config = dict(
    num_attention_heads=6,
    attn_scale=0.177,
    warmup_steps=200,
    max_steps=3321,
)
Each number is 200 + 20 x the weight over the matrix's rms, rounded and kept within 0 to 999. Layers, rows and columns count from 0.

# gate: layer 2 MLP gate, 320x128, rms 0.194, rows 180-197, columns 0-127
# up: layer 2 MLP up, 320x128, rms 0.191, rows 180-197, columns 0-127
# down: layer 2 MLP down (transposed), 320x128, rms 0.177, rows 180-197, columns 0-127
gate180,203,206,219,217,194,168,201,182,202,241,218,205,226,195,219,199,190,205,196,210,226,173,199,202,192,183,244,162,179,218,211,168,212,185,189,211,206,178,213,186,184,204,193,184,196,191,219,220,221,192,200,190,193,217,215,173,184,205,192,197,189,201,189,223,219,223,186,217,191,216,197,178,192,220,170,207,220,186,199,203,195,214,235,191,194,157,181,204,214,217,228,185,175,212,214,235,233,191,178,184,219,179,182,219,185,220,221,194,191,164,214,196,194,202,189,196,183,189,186,195,177,215,191,186,211,177,204,212
up180,221,196,176,217,195,220,189,231,208,190,198,177,217,229,200,155,207,191,202,244,193,211,189,209,206,215,170,195,216,217,199,193,205,196,229,175,175,228,207,197,212,241,204,237,190,193,207,187,195,224,188,202,190,176,200,216,207,217,194,167,189,195,196,173,165,190,197,203,185,188,219,191,187,213,208,185,175,180,216,219,178,223,163,191,250,234,191,181,201,186,228,157,201,204,220,195,208,204,192,204,178,185,230,189,179,206,206,224,215,194,206,214,213,204,212,203,212,219,200,206,196,194,195,218,195,157,184,187
down180,193,189,183,197,207,202,194,198,221,205,180,184,218,213,195,179,216,210,212,190,215,169,208,187,192,229,201,223,197,170,196,179,201,230,223,227,203,189,226,193,181,150,187,170,201,215,160,204,190,197,207,202,193,171,181,173,222,214,224,171,229,182,185,156,174,239,212,193,218,188,217,194,218,177,184,183,223,225,203,212,184,178,202,199,204,196,227,190,188,188,202,182,207,163,204,206,204,177,186,221,222,204,197,220,209,204,198,205,194,176,206,193,235,209,202,189,179,183,211,211,216,158,190,193,223,214,189,197
gate181,197,184,180,183,215,188,204,189,211,169,216,197,192,165,174,205,204,174,174,203,186,222,176,209,165,213,200,213,216,211,207,189,207,175,192,211,206,194,190,206,210,189,176,210,209,214,200,207,220,209,208,204,196,192,176,187,208,209,223,222,218,218,189,197,242,190,169,223,223,173,231,186,163,181,170,254,240,148,183,238,143,179,180,194,167,218,205,177,181,200,188,205,194,191,167,197,206,171,209,200,202,207,214,190,212,187,203,207,192,186,208,195,212,209,196,230,201,214,209,221,206,206,204,211,201,190,172,188
up181,225,168,229,190,198,207,189,178,197,197,208,220,194,150,165,194,194,209,216,201,243,194,174,208,181,211,168,187,223,213,182,210,215,234,169,238,203,221,241,223,161,180,189,206,179,222,221,190,173,189,168,196,201,237,219,199,188,220,180,227,150,208,213,210,194,177,210,203,200,182,232,194,169,211,200,210,214,215,186,226,221,188,172,200,208,184,187,201,184,204,206,181,212,226,227,206,190,193,188,230,198,202,190,185,230,211,198,242,196,193,195,252,203,194,206,194,242,188,192,199,192,205,206,200,188,198,208,198
down181,223,213,200,167,195,219,267,229,222,212,197,209,158,219,203,190,185,230,210,214,222,163,174,179,224,203,213,196,180,169,201,203,220,222,175,204,194,180,224,213,188,192,248,206,191,212,202,207,170,224,195,220,200,202,205,257,218,182,211,228,182,185,205,199,209,202,204,220,209,187,202,187,248,228,210,173,196,175,168,205,188,220,193,227,203,188,197,195,213,196,206,183,194,226,176,213,218,235,179,220,182,185,165,211,174,182,192,223,230,169,179,217,193,200,228,189,155,194,218,206,200,223,200,172,223,192,188,153
gate182,183,232,209,194,156,202,200,197,162,181,231,182,215,200,223,158,194,165,211,221,305,190,180,205,208,206,242,206,169,223,247,215,198,216,256,211,197,203,199,215,154,167,249,210,131,220,171,201,210,191,175,188,208,189,218,199,186,228,175,210,205,181,258,195,193,216,211,198,221,202,198,189,189,193,251,205,185,196,194,231,218,230,200,195,162,187,218,132,176,238,199,170,214,191,194,181,204,210,216,237,165,194,191,166,200,177,204,208,238,217,180,201,214,225,216,220,198,228,223,169,198,205,235,231,181,223,226,233
up182,206,192,198,213,197,182,207,197,215,228,182,185,209,187,216,195,229,205,171,214,181,207,214,186,190,199,192,193,248,161,187,196,221,184,189,170,182,225,236,178,213,178,161,146,240,199,203,201,183,206,216,169,190,190,149,221,178,176,189,175,171,210,166,198,205,182,240,210,163,246,186,213,193,201,212,201,200,210,232,154,212,213,191,186,212,243,209,217,165,213,174,216,154,205,183,210,202,196,141,207,196,207,199,169,220,229,218,170,193,204,212,153,217,204,198,159,204,197,182,166,174,193,209,215,205,181,176,198
down182,187,187,208,175,207,172,209,157,167,226,214,226,192,190,225,211,195,167,199,234,217,202,221,190,231,196,228,201,190,205,227,196,248,185,213,242,186,219,224,208,183,171,221,171,196,209,227,182,200,214,195,183,174,200,174,205,166,245,213,184,225,214,194,208,170,162,183,186,216,224,180,213,202,227,200,222,210,226,196,198,218,192,218,191,198,209,203,180,139,205,196,202,187,203,212,192,208,210,195,222,190,174,181,188,239,202,184,223,220,220,187,222,239,182,197,199,236,221,230,134,184,159,176,182,190,180,208,220
gate183,230,210,196,175,206,207,169,210,214,203,202,188,222,187,222,178,219,222,206,202,208,191,218,208,206,158,207,212,222,186,224,180,174,174,211,166,201,224,210,195,211,205,207,235,208,236,210,195,249,209,207,200,215,207,218,187,228,197,202,190,180,226,200,191,182,187,189,227,212,227,186,182,185,198,201,219,196,208,200,224,157,200,194,188,213,220,182,177,180,210,207,196,187,187,190,220,207,216,221,191,195,197,199,181,193,205,224,228,156,157,215,228,227,210,213,219,187,190,214,165,216,204,185,239,207,181,182,183
up183,201,196,221,218,191,226,170,191,213,190,192,182,205,188,195,221,203,205,256,184,180,205,164,186,228,226,220,204,202,175,195,208,238,176,175,191,216,221,218,218,208,211,189,185,216,162,216,180,230,207,197,205,183,209,182,172,160,181,234,183,219,226,162,211,204,182,193,181,209,191,202,213,236,171,215,203,227,218,240,236,227,237,198,196,185,196,188,215,209,177,164,208,193,174,201,174,173,207,178,161,224,161,179,197,184,171,196,190,210,226,203,192,198,155,215,168,207,173,189,211,204,234,208,190,193,232,186,198
down183,237,219,213,191,221,204,194,186,167,208,194,188,195,193,224,168,192,216,164,224,194,215,188,193,196,185,184,218,210,184,217,179,181,194,197,232,183,215,203,219,204,236,205,194,209,212,174,219,209,183,193,211,179,213,200,206,182,172,214,197,185,223,222,218,205,180,193,187,191,211,216,231,189,169,223,223,196,197,183,199,203,189,170,189,205,234,181,168,151,204,191,197,165,165,168,217,241,230,207,203,219,204,196,173,220,207,202,206,172,192,174,237,222,203,195,210,186,218,187,164,214,239,207,209,186,174,230,183
gate184,198,215,205,200,226,177,195,197,204,194,204,208,197,208,206,177,214,188,199,185,194,201,208,180,191,219,195,184,213,177,192,176,186,162,206,202,193,184,191,225,176,208,219,208,236,193,203,197,191,184,202,222,179,209,231,173,228,184,217,198,212,214,206,201,182,187,215,206,217,210,187,191,208,211,236,206,207,221,215,174,240,187,207,224,196,202,184,237,200,203,211,193,231,225,185,216,198,203,203,198,167,204,188,194,187,184,192,206,214,213,204,151,211,193,224,210,198,187,200,223,172,199,214,179,188,205,207,182
up184,220,170,199,186,177,214,209,198,182,223,207,193,219,202,175,224,169,238,212,203,186,198,197,203,181,201,198,219,193,230,209,204,189,208,169,193,182,213,177,189,189,206,169,206,214,204,210,183,220,176,215,202,209,205,207,214,194,226,215,211,196,200,179,189,183,210,188,237,190,213,229,218,189,202,210,217,161,220,195,197,218,203,189,228,168,175,218,217,178,222,203,193,231,177,233,194,215,181,200,177,203,177,168,194,209,200,199,202,214,204,186,202,175,180,190,191,206,213,217,205,218,197,173,201,215,243,216,195
down184,199,191,191,185,241,193,186,214,214,179,184,218,195,211,193,213,183,193,213,216,230,172,200,204,188,210,194,184,235,203,189,196,206,193,188,201,191,186,195,174,189,215,208,183,192,209,197,175,176,198,183,155,200,181,213,176,172,200,200,176,214,205,198,212,195,217,177,164,227,167,197,220,217,214,166,209,201,193,200,217,192,180,214,184,244,196,177,209,230,220,182,193,200,208,190,197,214,221,203,189,216,208,225,223,233,220,195,201,170,179,191,202,217,216,198,235,180,194,216,244,202,171,164,193,209,205,221,214
gate185,180,189,216,210,202,164,221,204,176,192,213,194,149,258,170,223,234,258,199,193,210,177,181,200,225,203,216,176,234,179,185,198,203,203,226,195,207,213,229,169,220,184,197,172,193,213,234,163,224,213,196,194,222,206,200,221,176,183,185,186,195,175,191,189,165,196,232,177,220,188,186,176,191,166,216,164,188,227,206,223,232,228,194,191,201,200,203,218,211,181,192,193,184,214,179,189,196,181,233,226,219,172,167,211,203,206,201,226,202,220,183,205,196,175,204,219,209,202,204,222,210,180,201,218,200,185,238,192
up185,189,196,216,180,220,250,216,227,211,221,164,209,217,189,208,192,183,172,146,229,195,216,218,215,197,212,206,204,167,192,232,199,216,188,158,188,194,172,177,203,207,229,209,199,197,180,190,194,197,192,212,206,209,190,197,205,205,227,201,173,201,209,190,177,206,187,156,195,184,222,213,226,215,201,183,239,213,238,193,185,158,175,154,182,182,190,214,216,182,224,212,227,202,215,214,223,209,203,186,173,192,228,212,192,216,180,201,221,214,195,193,191,179,205,194,181,190,189,196,200,192,201,211,181,189,222,145,207
down185,205,205,198,171,221,215,205,208,204,178,201,189,231,216,222,191,176,166,181,189,183,182,189,188,223,195,170,200,212,201,207,199,214,235,166,181,200,237,202,217,200,230,186,164,232,229,225,230,172,172,198,220,197,189,201,190,203,221,195,204,224,202,225,224,188,172,159,212,229,179,230,222,195,203,199,224,230,190,177,203,193,164,217,172,200,183,200,206,218,217,253,189,195,217,225,206,164,196,194,197,206,235,183,201,177,195,181,208,195,161,210,181,218,197,206,220,219,196,196,206,231,238,169,159,196,175,208,243
gate186,187,199,188,172,195,199,232,159,235,230,181,224,218,180,200,197,194,168,179,193,192,231,184,235,172,227,184,211,228,198,211,177,161,227,194,199,196,197,193,248,157,192,181,200,190,219,193,191,175,212,233,216,168,184,173,197,194,181,175,205,201,233,228,173,191,221,199,204,202,180,176,182,184,190,198,221,216,182,187,202,182,178,205,177,200,201,229,213,170,180,164,197,191,181,160,148,187,172,186,177,226,202,215,205,178,245,217,212,196,206,202,207,204,186,185,202,226,172,163,198,221,200,214,164,210,206,206,201
up186,219,166,192,184,233,194,229,190,216,200,171,215,186,190,231,230,189,181,215,214,185,206,229,210,215,236,224,172,191,178,221,194,191,184,171,180,197,188,173,213,189,229,206,178,212,184,196,174,162,211,234,177,222,230,213,171,227,186,202,183,186,171,169,184,226,195,184,201,170,166,198,221,173,170,175,221,196,223,219,193,193,190,186,221,202,217,218,243,167,185,215,206,198,209,174,200,169,198,221,199,202,209,165,185,205,182,197,162,199,177,266,158,229,213,225,207,203,185,222,186,198,207,178,233,187,224,207,194
down186,188,187,196,162,162,199,171,206,199,189,209,184,240,220,233,191,204,196,194,185,162,148,196,208,190,183,224,208,207,238,231,170,229,200,235,215,155,145,197,197,210,186,195,206,196,189,203,183,207,239,207,209,196,224,207,177,214,197,220,200,216,230,239,195,260,202,232,206,207,232,199,219,217,202,192,226,189,187,180,236,194,208,213,197,219,235,207,205,230,189,191,204,210,187,151,203,209,184,207,211,230,195,222,210,171,189,221,155,191,228,208,207,207,218,166,192,204,192,197,226,206,208,203,220,219,179,176,220
gate187,212,191,238,192,202,191,193,190,191,225,191,218,222,212,195,198,176,148,198,156,223,210,208,219,163,216,250,178,165,213,180,193,216,225,189,202,180,203,210,236,186,182,201,216,193,196,174,209,134,233,193,217,187,219,174,223,215,205,195,231,185,180,192,214,242,190,184,217,213,195,214,159,197,207,198,182,188,231,154,153,198,232,203,207,190,168,229,222,239,183,205,196,213,168,175,200,174,141,212,162,157,216,183,208,186,176,236,211,180,182,185,158,181,187,172,156,218,199,218,240,211,197,226,146,208,208,153,198
up187,200,219,216,255,141,119,224,203,176,194,216,232,167,203,219,204,198,181,235,197,198,206,221,239,186,206,165,190,199,222,212,181,226,214,185,226,192,178,202,182,189,203,234,209,213,221,191,185,207,205,193,183,214,175,201,182,208,218,220,173,189,158,216,167,190,204,213,231,179,128,207,192,214,175,180,179,224,201,214,182,172,202,184,177,179,197,182,211,242,206,180,192,191,222,174,252,222,213,192,182,182,216,198,194,184,192,217,199,181,230,219,207,196,220,187,203,203,222,213,173,231,215,181,165,231,175,221,183
down187,178,217,183,210,184,145,211,206,179,191,202,207,207,170,218,190,183,182,216,204,173,213,229,204,235,187,161,176,202,177,179,202,243,169,194,215,205,154,208,194,181,225,204,214,170,227,185,215,198,160,213,200,200,228,173,179,180,175,263,176,177,195,207,244,186,212,181,179,197,189,202,170,198,219,217,168,187,214,210,173,184,202,145,178,161,179,216,193,188,213,203,188,220,223,177,205,234,194,208,207,181,219,179,214,174,177,208,216,200,202,179,199,197,219,175,187,216,210,196,202,233,197,214,229,200,207,197,196
gate188,209,224,222,214,200,239,174,194,204,199,202,209,187,213,214,211,191,159,224,198,234,159,227,187,224,197,195,203,251,187,189,204,222,223,212,221,224,223,193,211,203,202,189,191,209,183,208,177,210,194,219,205,206,231,205,215,167,181,201,172,195,215,229,193,216,212,210,205,170,211,185,206,196,217,228,213,210,218,238,226,214,190,227,186,184,189,202,216,185,197,205,198,198,208,201,220,202,204,187,201,223,204,163,244,216,228,206,224,201,206,184,203,163,199,202,216,243,203,178,196,185,243,198,206,219,209,233,206
up188,193,230,195,244,175,242,195,204,203,197,185,194,213,168,223,246,166,215,203,206,214,194,229,160,211,229,215,183,195,195,201,183,217,224,204,215,158,196,222,225,215,190,171,242,201,173,201,175,209,212,223,181,239,198,193,226,194,196,156,150,201,193,212,181,223,168,206,178,203,210,238,201,216,210,244,195,237,204,229,230,227,200,211,216,194,210,224,217,175,190,187,212,209,204,180,196,201,238,219,205,204,186,213,166,213,235,198,184,162,226,203,208,191,187,184,196,218,146,207,177,219,186,206,234,199,198,198,188
down188,186,189,191,207,211,169,190,179,216,230,195,204,191,185,171,209,208,195,178,209,167,195,205,218,210,203,189,214,221,202,212,196,196,204,214,231,212,179,166,155,191,194,194,196,187,187,220,173,184,187,184,190,233,191,185,197,205,207,213,219,199,182,180,169,219,203,224,206,210,216,222,212,209,184,204,227,202,185,217,197,178,168,198,168,201,188,217,211,180,193,223,195,190,173,234,179,162,189,202,198,174,208,188,223,186,197,176,160,212,213,225,219,177,219,184,216,192,193,206,208,177,199,212,198,202,201,201,229
gate189,190,185,224,194,213,216,204,206,214,193,176,165,203,232,190,235,198,229,185,184,209,224,203,191,181,164,192,184,201,216,210,236,181,212,180,181,169,215,206,200,167,221,194,210,168,187,210,206,215,226,188,181,210,191,190,177,175,210,222,225,219,218,215,230,205,239,190,208,198,217,200,198,179,181,185,179,205,198,215,203,134,189,186,178,196,225,230,271,181,224,190,220,185,212,210,181,208,193,206,214,184,196,180,218,187,202,201,197,186,197,236,195,202,204,241,187,197,201,171,203,225,192,212,214,194,202,201,241
up189,229,211,209,199,209,195,210,232,179,189,200,223,194,185,187,167,227,194,221,192,158,200,210,194,189,202,222,201,182,172,224,203,207,201,196,173,218,191,241,220,195,175,219,169,202,175,175,186,204,209,195,198,210,213,193,203,229,210,185,222,188,198,212,232,183,201,218,202,213,204,193,232,253,252,195,245,177,228,178,177,199,207,209,205,191,222,191,180,203,202,168,238,221,201,222,207,207,210,162,198,191,212,211,183,164,125,217,216,184,200,214,191,208,216,169,164,196,185,221,213,185,182,176,200,247,190,206,207
down189,190,153,193,210,212,200,209,184,214,208,175,200,203,202,207,198,174,189,191,206,226,178,204,198,210,224,199,216,183,248,201,195,210,208,204,195,209,223,190,175,215,204,199,225,214,218,213,186,175,231,197,169,185,190,153,226,191,195,198,198,209,168,192,172,206,213,208,201,236,214,182,217,194,200,195,194,241,195,188,224,189,178,195,245,200,220,227,194,171,246,244,184,194,184,213,170,178,194,203,193,212,204,202,225,204,226,201,193,212,186,192,200,200,189,191,200,181,187,200,205,163,177,240,239,193,205,169,189
gate190,180,215,191,187,206,200,194,155,201,239,187,197,178,155,205,223,212,218,170,201,218,221,145,222,197,244,202,192,194,203,173,212,219,215,205,189,208,189,209,166,182,215,217,195,202,220,183,218,212,198,196,233,222,218,194,153,163,230,210,193,202,197,189,184,187,177,223,214,246,211,240,242,206,198,219,221,247,219,228,200,181,212,173,228,183,208,210,211,187,234,188,222,179,178,158,156,203,226,179,205,223,174,200,210,217,228,186,192,194,189,196,196,157,164,199,219,216,206,218,185,207,172,192,191,230,179,173,219
up190,211,201,197,229,195,189,218,225,211,223,223,220,205,195,188,196,206,182,194,225,187,180,215,237,227,228,267,191,196,251,193,176,172,162,194,197,208,198,187,192,213,200,167,227,196,212,177,197,191,188,184,159,200,177,191,229,222,192,195,172,167,203,192,153,213,183,178,166,172,198,179,188,227,228,201,205,194,191,185,224,229,176,212,182,200,173,221,228,188,200,212,213,219,173,241,188,187,211,226,245,200,191,196,196,210,230,199,209,173,215,222,200,194,247,197,179,187,212,223,234,201,201,210,215,188,222,202,155
down190,191,190,201,229,194,191,196,211,261,169,177,194,200,177,210,168,157,185,195,150,213,156,192,213,201,231,224,197,170,200,193,180,203,216,181,164,177,221,236,208,227,165,209,222,201,179,214,201,204,210,181,153,223,206,206,215,216,189,194,244,213,188,175,224,212,200,177,172,206,189,162,200,226,241,201,219,215,197,224,174,213,217,212,176,176,203,223,200,252,197,206,226,235,158,181,235,199,192,203,175,216,188,176,190,184,210,190,207,216,224,194,209,220,257,218,198,196,149,199,205,201,217,200,216,237,230,203,182
gate191,247,208,181,220,199,220,207,231,174,195,189,194,224,196,204,182,214,195,212,199,222,194,222,215,248,234,195,179,177,213,210,193,175,222,202,193,179,234,198,184,178,172,177,183,195,213,189,202,199,222,188,179,198,228,182,198,188,185,204,181,204,207,213,199,195,167,197,213,221,195,189,224,196,194,212,194,187,224,166,187,203,203,193,236,211,179,184,212,201,244,235,204,220,193,159,206,191,187,200,199,192,202,187,194,216,179,219,204,201,188,209,209,205,191,189,206,212,187,226,209,212,193,186,178,200,188,201,177
up191,141,183,207,212,206,195,201,177,227,194,179,167,223,212,179,220,194,205,177,195,187,192,184,194,154,186,192,197,210,187,203,185,198,218,189,216,242,177,181,216,224,231,194,174,212,220,215,199,221,180,167,187,191,167,235,168,193,198,196,200,194,196,201,207,182,231,215,183,164,211,209,179,193,239,207,206,217,204,231,184,208,196,209,172,183,193,175,218,175,188,177,186,190,224,213,209,194,224,182,216,191,208,190,224,200,189,211,192,175,190,188,202,178,204,217,187,180,223,174,207,191,191,224,223,226,192,204,199
down191,196,199,209,227,172,195,169,215,189,223,228,215,230,191,185,188,210,193,198,198,217,210,194,197,210,200,207,207,181,181,180,201,207,188,227,195,199,196,177,199,236,237,195,195,199,190,209,198,198,224,209,168,219,217,198,209,197,186,202,174,223,191,193,177,198,185,202,234,226,179,186,231,174,172,161,169,204,199,192,239,206,169,166,198,184,224,208,213,238,217,188,185,188,171,239,193,216,187,195,193,194,196,171,194,164,198,181,201,193,196,202,192,219,219,186,212,207,193,221,233,206,198,197,202,257,198,201,163
gate192,187,170,243,214,185,210,163,222,207,197,235,180,193,205,214,194,236,226,203,246,195,223,196,195,231,212,180,176,189,197,176,192,166,203,217,212,224,186,173,174,184,225,190,202,203,172,187,219,204,179,208,181,150,184,160,170,187,178,194,195,179,172,181,187,207,222,223,130,216,202,199,178,178,206,184,208,192,201,212,213,204,204,194,227,214,207,169,178,206,184,211,205,193,203,192,209,191,236,184,200,176,203,174,197,189,237,188,204,236,199,215,220,199,190,182,194,232,193,194,179,237,169,195,223,180,203,210,184
up192,190,187,186,218,195,178,195,218,209,210,200,194,185,204,208,211,241,217,168,221,187,191,180,215,247,207,201,158,182,204,166,188,187,183,203,221,194,163,212,182,178,216,165,192,214,191,186,208,182,213,200,197,198,194,178,169,240,171,208,196,196,184,184,181,212,226,225,185,225,209,200,197,184,203,199,171,194,200,197,176,178,181,187,219,218,203,185,155,210,189,180,178,211,206,166,239,219,254,190,198,185,202,173,197,176,215,183,202,210,223,198,225,174,197,172,200,201,218,195,203,196,199,188,213,183,209,210,206
down192,218,171,208,197,199,237,152,189,207,212,212,183,201,209,210,218,193,188,231,218,204,197,190,184,183,206,190,183,201,202,193,204,157,178,229,204,191,202,207,187,218,226,195,180,162,184,207,198,156,196,203,190,169,175,208,231,178,150,177,210,138,195,152,210,246,204,227,139,185,203,190,142,190,182,158,198,205,204,169,171,216,205,181,242,214,195,199,193,183,205,191,182,204,206,182,208,220,221,214,204,205,219,209,213,192,220,185,187,185,170,210,165,214,205,215,178,203,188,201,189,189,181,194,207,192,184,213,221
gate193,214,216,190,221,171,170,227,224,216,167,188,223,195,217,198,192,240,190,198,201,191,232,189,194,214,245,224,215,227,220,198,175,192,216,239,188,182,202,226,185,193,196,187,188,191,233,209,197,228,202,225,183,197,221,231,154,222,213,169,198,226,152,189,201,207,196,227,186,216,182,228,224,222,189,148,211,184,176,222,206,198,223,217,217,193,209,210,199,227,184,241,184,208,200,216,142,218,199,205,183,213,205,186,194,216,161,198,178,225,200,197,191,209,169,203,175,193,210,202,204,258,193,180,198,187,175,237,193
up193,200,163,182,206,198,195,211,219,194,192,204,181,187,232,214,188,207,232,193,234,174,212,222,211,219,184,186,241,200,205,172,216,208,192,176,181,205,182,193,212,173,184,181,201,216,210,199,199,190,239,231,194,210,214,225,183,193,231,224,220,176,185,228,129,210,198,211,195,207,159,162,214,171,249,206,199,209,191,234,194,225,210,217,219,215,167,190,219,228,194,228,209,220,196,191,193,190,202,211,204,179,186,203,191,203,189,207,217,194,189,201,202,235,207,198,193,184,199,220,168,218,201,208,224,180,202,227,218
down193,215,204,216,240,197,221,201,227,168,188,201,195,187,239,204,254,216,213,175,204,201,250,192,201,200,192,192,209,178,200,164,198,212,173,213,179,189,236,243,186,241,197,173,149,173,190,200,193,201,207,231,181,188,202,196,211,165,213,219,197,207,160,193,175,169,234,197,209,235,197,194,193,238,236,218,190,225,173,230,227,170,199,215,213,190,215,204,184,169,184,206,183,205,190,184,167,199,172,194,226,206,205,188,222,214,233,192,224,176,215,204,187,204,188,190,201,225,168,185,210,203,203,202,221,210,189,193,182
gate194,165,182,188,245,188,211,220,217,213,142,182,213,228,211,194,198,207,215,208,241,210,193,241,198,207,190,195,181,202,205,207,200,182,200,215,199,181,241,185,193,195,210,174,223,182,186,241,204,192,207,210,207,173,192,192,218,221,167,228,199,214,180,210,225,200,210,176,185,187,213,193,209,183,188,215,211,195,189,235,197,211,200,220,214,196,179,208,224,241,208,239,179,205,190,197,203,192,220,243,169,156,185,181,228,173,201,193,193,159,179,193,199,218,185,201,202,184,191,181,174,224,192,223,221,186,179,226,205
up194,184,179,200,212,214,204,239,223,197,206,209,175,212,217,196,209,203,203,189,185,190,245,240,208,179,208,164,184,167,209,212,180,198,185,188,157,172,208,165,178,192,196,197,194,190,184,210,206,198,200,215,218,182,189,248,186,227,212,227,199,175,190,209,174,190,206,182,207,180,163,187,195,211,195,214,177,183,183,198,228,171,186,190,197,191,195,221,220,209,233,216,204,178,198,195,175,211,196,208,171,224,210,198,167,168,172,177,193,232,223,202,198,203,192,189,207,168,192,184,195,227,187,188,199,201,190,217,209
down194,207,234,186,188,165,210,201,232,210,207,184,213,222,223,192,204,188,192,219,185,216,212,182,173,147,191,201,212,157,194,210,214,186,193,211,168,190,190,192,247,190,177,190,201,212,210,227,202,184,217,198,165,212,198,229,214,203,216,180,183,184,212,221,230,167,190,210,158,184,214,207,167,176,196,141,187,199,225,172,214,200,207,206,207,189,166,194,169,242,213,205,183,202,235,190,197,193,184,208,193,223,166,207,198,202,186,207,212,197,185,170,203,187,208,220,197,180,190,201,227,221,191,212,202,184,175,213,215
gate195,195,186,206,194,156,135,192,192,199,166,208,215,196,184,177,165,181,194,227,211,208,206,203,225,182,193,187,220,215,215,221,162,212,228,205,193,215,175,218,201,208,176,231,199,221,215,213,237,199,210,201,172,208,216,171,198,180,158,211,167,208,199,219,191,210,196,202,201,191,201,179,163,195,179,224,208,195,181,226,194,217,211,210,193,204,187,207,193,201,183,233,205,184,213,219,200,176,173,202,227,202,178,195,202,190,239,181,232,223,229,192,209,195,180,155,215,180,187,197,191,216,178,240,198,223,222,180,235
up195,223,183,212,193,181,185,175,203,206,231,189,203,218,228,183,171,237,214,177,183,225,230,204,204,166,193,166,195,206,178,230,212,193,229,185,220,202,217,183,179,199,208,194,202,171,185,217,211,201,215,177,196,188,197,202,159,199,188,155,205,264,223,199,178,234,216,205,205,198,190,201,199,239,220,210,200,205,200,179,186,172,220,235,223,174,172,217,198,213,217,195,171,167,201,214,181,248,205,200,197,202,197,187,203,199,195,176,204,181,159,211,210,186,183,217,215,194,220,201,183,162,238,138,177,196,219,122,234
down195,222,215,198,192,181,208,230,189,203,223,188,179,202,205,209,230,207,183,215,220,254,201,234,205,173,206,225,192,192,223,200,216,221,189,201,171,187,215,219,229,153,202,219,243,202,217,195,192,238,235,189,182,169,189,199,193,198,174,182,198,195,187,218,185,218,181,213,228,177,212,237,214,205,180,211,193,211,207,150,207,198,212,208,195,226,190,181,203,198,192,157,180,181,218,210,151,180,205,199,228,229,171,198,211,185,175,231,184,203,164,231,203,205,174,233,199,208,236,192,214,205,223,176,205,191,242,197,205
gate196,210,247,192,209,203,215,211,211,224,183,187,185,236,210,187,185,179,210,219,212,228,215,217,206,207,212,190,189,197,191,236,186,207,259,201,195,199,209,199,231,200,186,230,219,175,183,207,213,211,212,177,200,205,205,185,214,193,193,173,208,215,196,209,177,212,205,226,228,181,205,195,174,181,171,201,209,207,167,210,224,206,188,205,179,207,197,217,211,209,180,206,222,195,214,198,161,204,178,194,214,219,209,207,201,172,181,180,219,227,199,182,173,193,188,190,190,200,225,212,196,215,167,206,237,209,218,213,198
up196,235,211,217,189,187,207,228,185,185,192,204,237,202,208,200,175,206,186,209,227,213,205,209,177,181,184,226,185,196,194,184,195,193,205,222,201,206,183,179,199,199,238,183,190,205,192,171,174,191,204,184,195,204,168,193,197,199,154,213,156,175,176,198,227,208,212,209,235,170,195,203,202,196,213,218,214,212,208,238,205,221,218,190,194,228,207,220,215,195,138,199,237,189,189,201,225,169,200,183,198,171,211,183,211,202,186,205,192,193,211,174,243,205,203,198,177,214,181,232,177,223,186,196,214,193,207,226,224
down196,212,150,184,193,205,199,202,190,208,215,197,174,207,204,202,200,227,199,189,188,181,181,197,215,205,221,193,218,207,207,214,191,185,200,188,200,212,214,201,167,240,206,207,174,195,212,180,170,178,173,195,162,205,211,199,220,206,213,195,218,216,177,192,200,199,225,218,202,227,236,177,191,201,193,175,196,220,200,170,168,229,160,233,213,191,227,224,208,236,209,231,203,192,196,227,204,180,183,231,190,224,196,206,194,204,191,169,189,196,197,200,203,213,184,196,226,193,177,222,207,166,223,197,193,198,170,215,203
gate197,207,232,189,151,212,204,210,207,192,214,211,233,184,199,216,225,207,182,205,192,194,221,197,184,203,217,170,196,215,218,190,227,208,206,228,187,222,206,194,216,189,198,233,200,222,181,196,196,209,209,191,222,210,228,215,205,206,186,230,160,211,161,198,190,203,219,177,191,188,196,197,217,219,221,201,200,186,209,217,221,186,183,223,179,216,206,189,182,197,210,197,197,157,186,213,236,171,220,202,195,200,244,222,207,194,207,200,178,197,202,161,213,207,220,200,192,176,202,180,200,219,205,221,205,199,197,192,212
up197,192,190,188,249,190,179,204,189,197,182,200,181,174,192,193,191,217,187,213,171,177,182,192,225,163,206,193,189,189,216,203,194,197,171,189,237,204,183,195,175,222,231,200,181,192,214,180,171,180,218,184,205,194,158,209,198,225,211,198,236,188,198,171,195,244,205,229,217,216,176,195,188,207,212,180,218,218,208,213,180,226,174,184,190,182,190,177,185,188,176,224,183,256,230,201,179,227,181,189,211,196,200,201,234,207,210,177,229,222,190,223,226,186,171,169,231,197,223,188,207,172,197,165,191,194,199,190,220
down197,215,208,225,175,223,203,217,202,215,226,213,209,210,214,204,195,183,218,172,216,201,206,203,193,194,183,185,195,187,194,214,169,203,167,199,184,210,193,198,226,205,179,181,215,194,182,173,205,191,199,181,197,204,206,169,176,199,202,220,183,233,243,217,188,173,224,187,205,181,221,200,189,205,217,230,205,195,218,196,226,193,217,190,185,195,216,187,201,211,236,211,221,179,191,198,241,195,216,207,183,209,207,184,192,207,201,218,193,185,203,206,175,185,184,180,201,189,194,199,182,214,217,203,195,196,189,209,176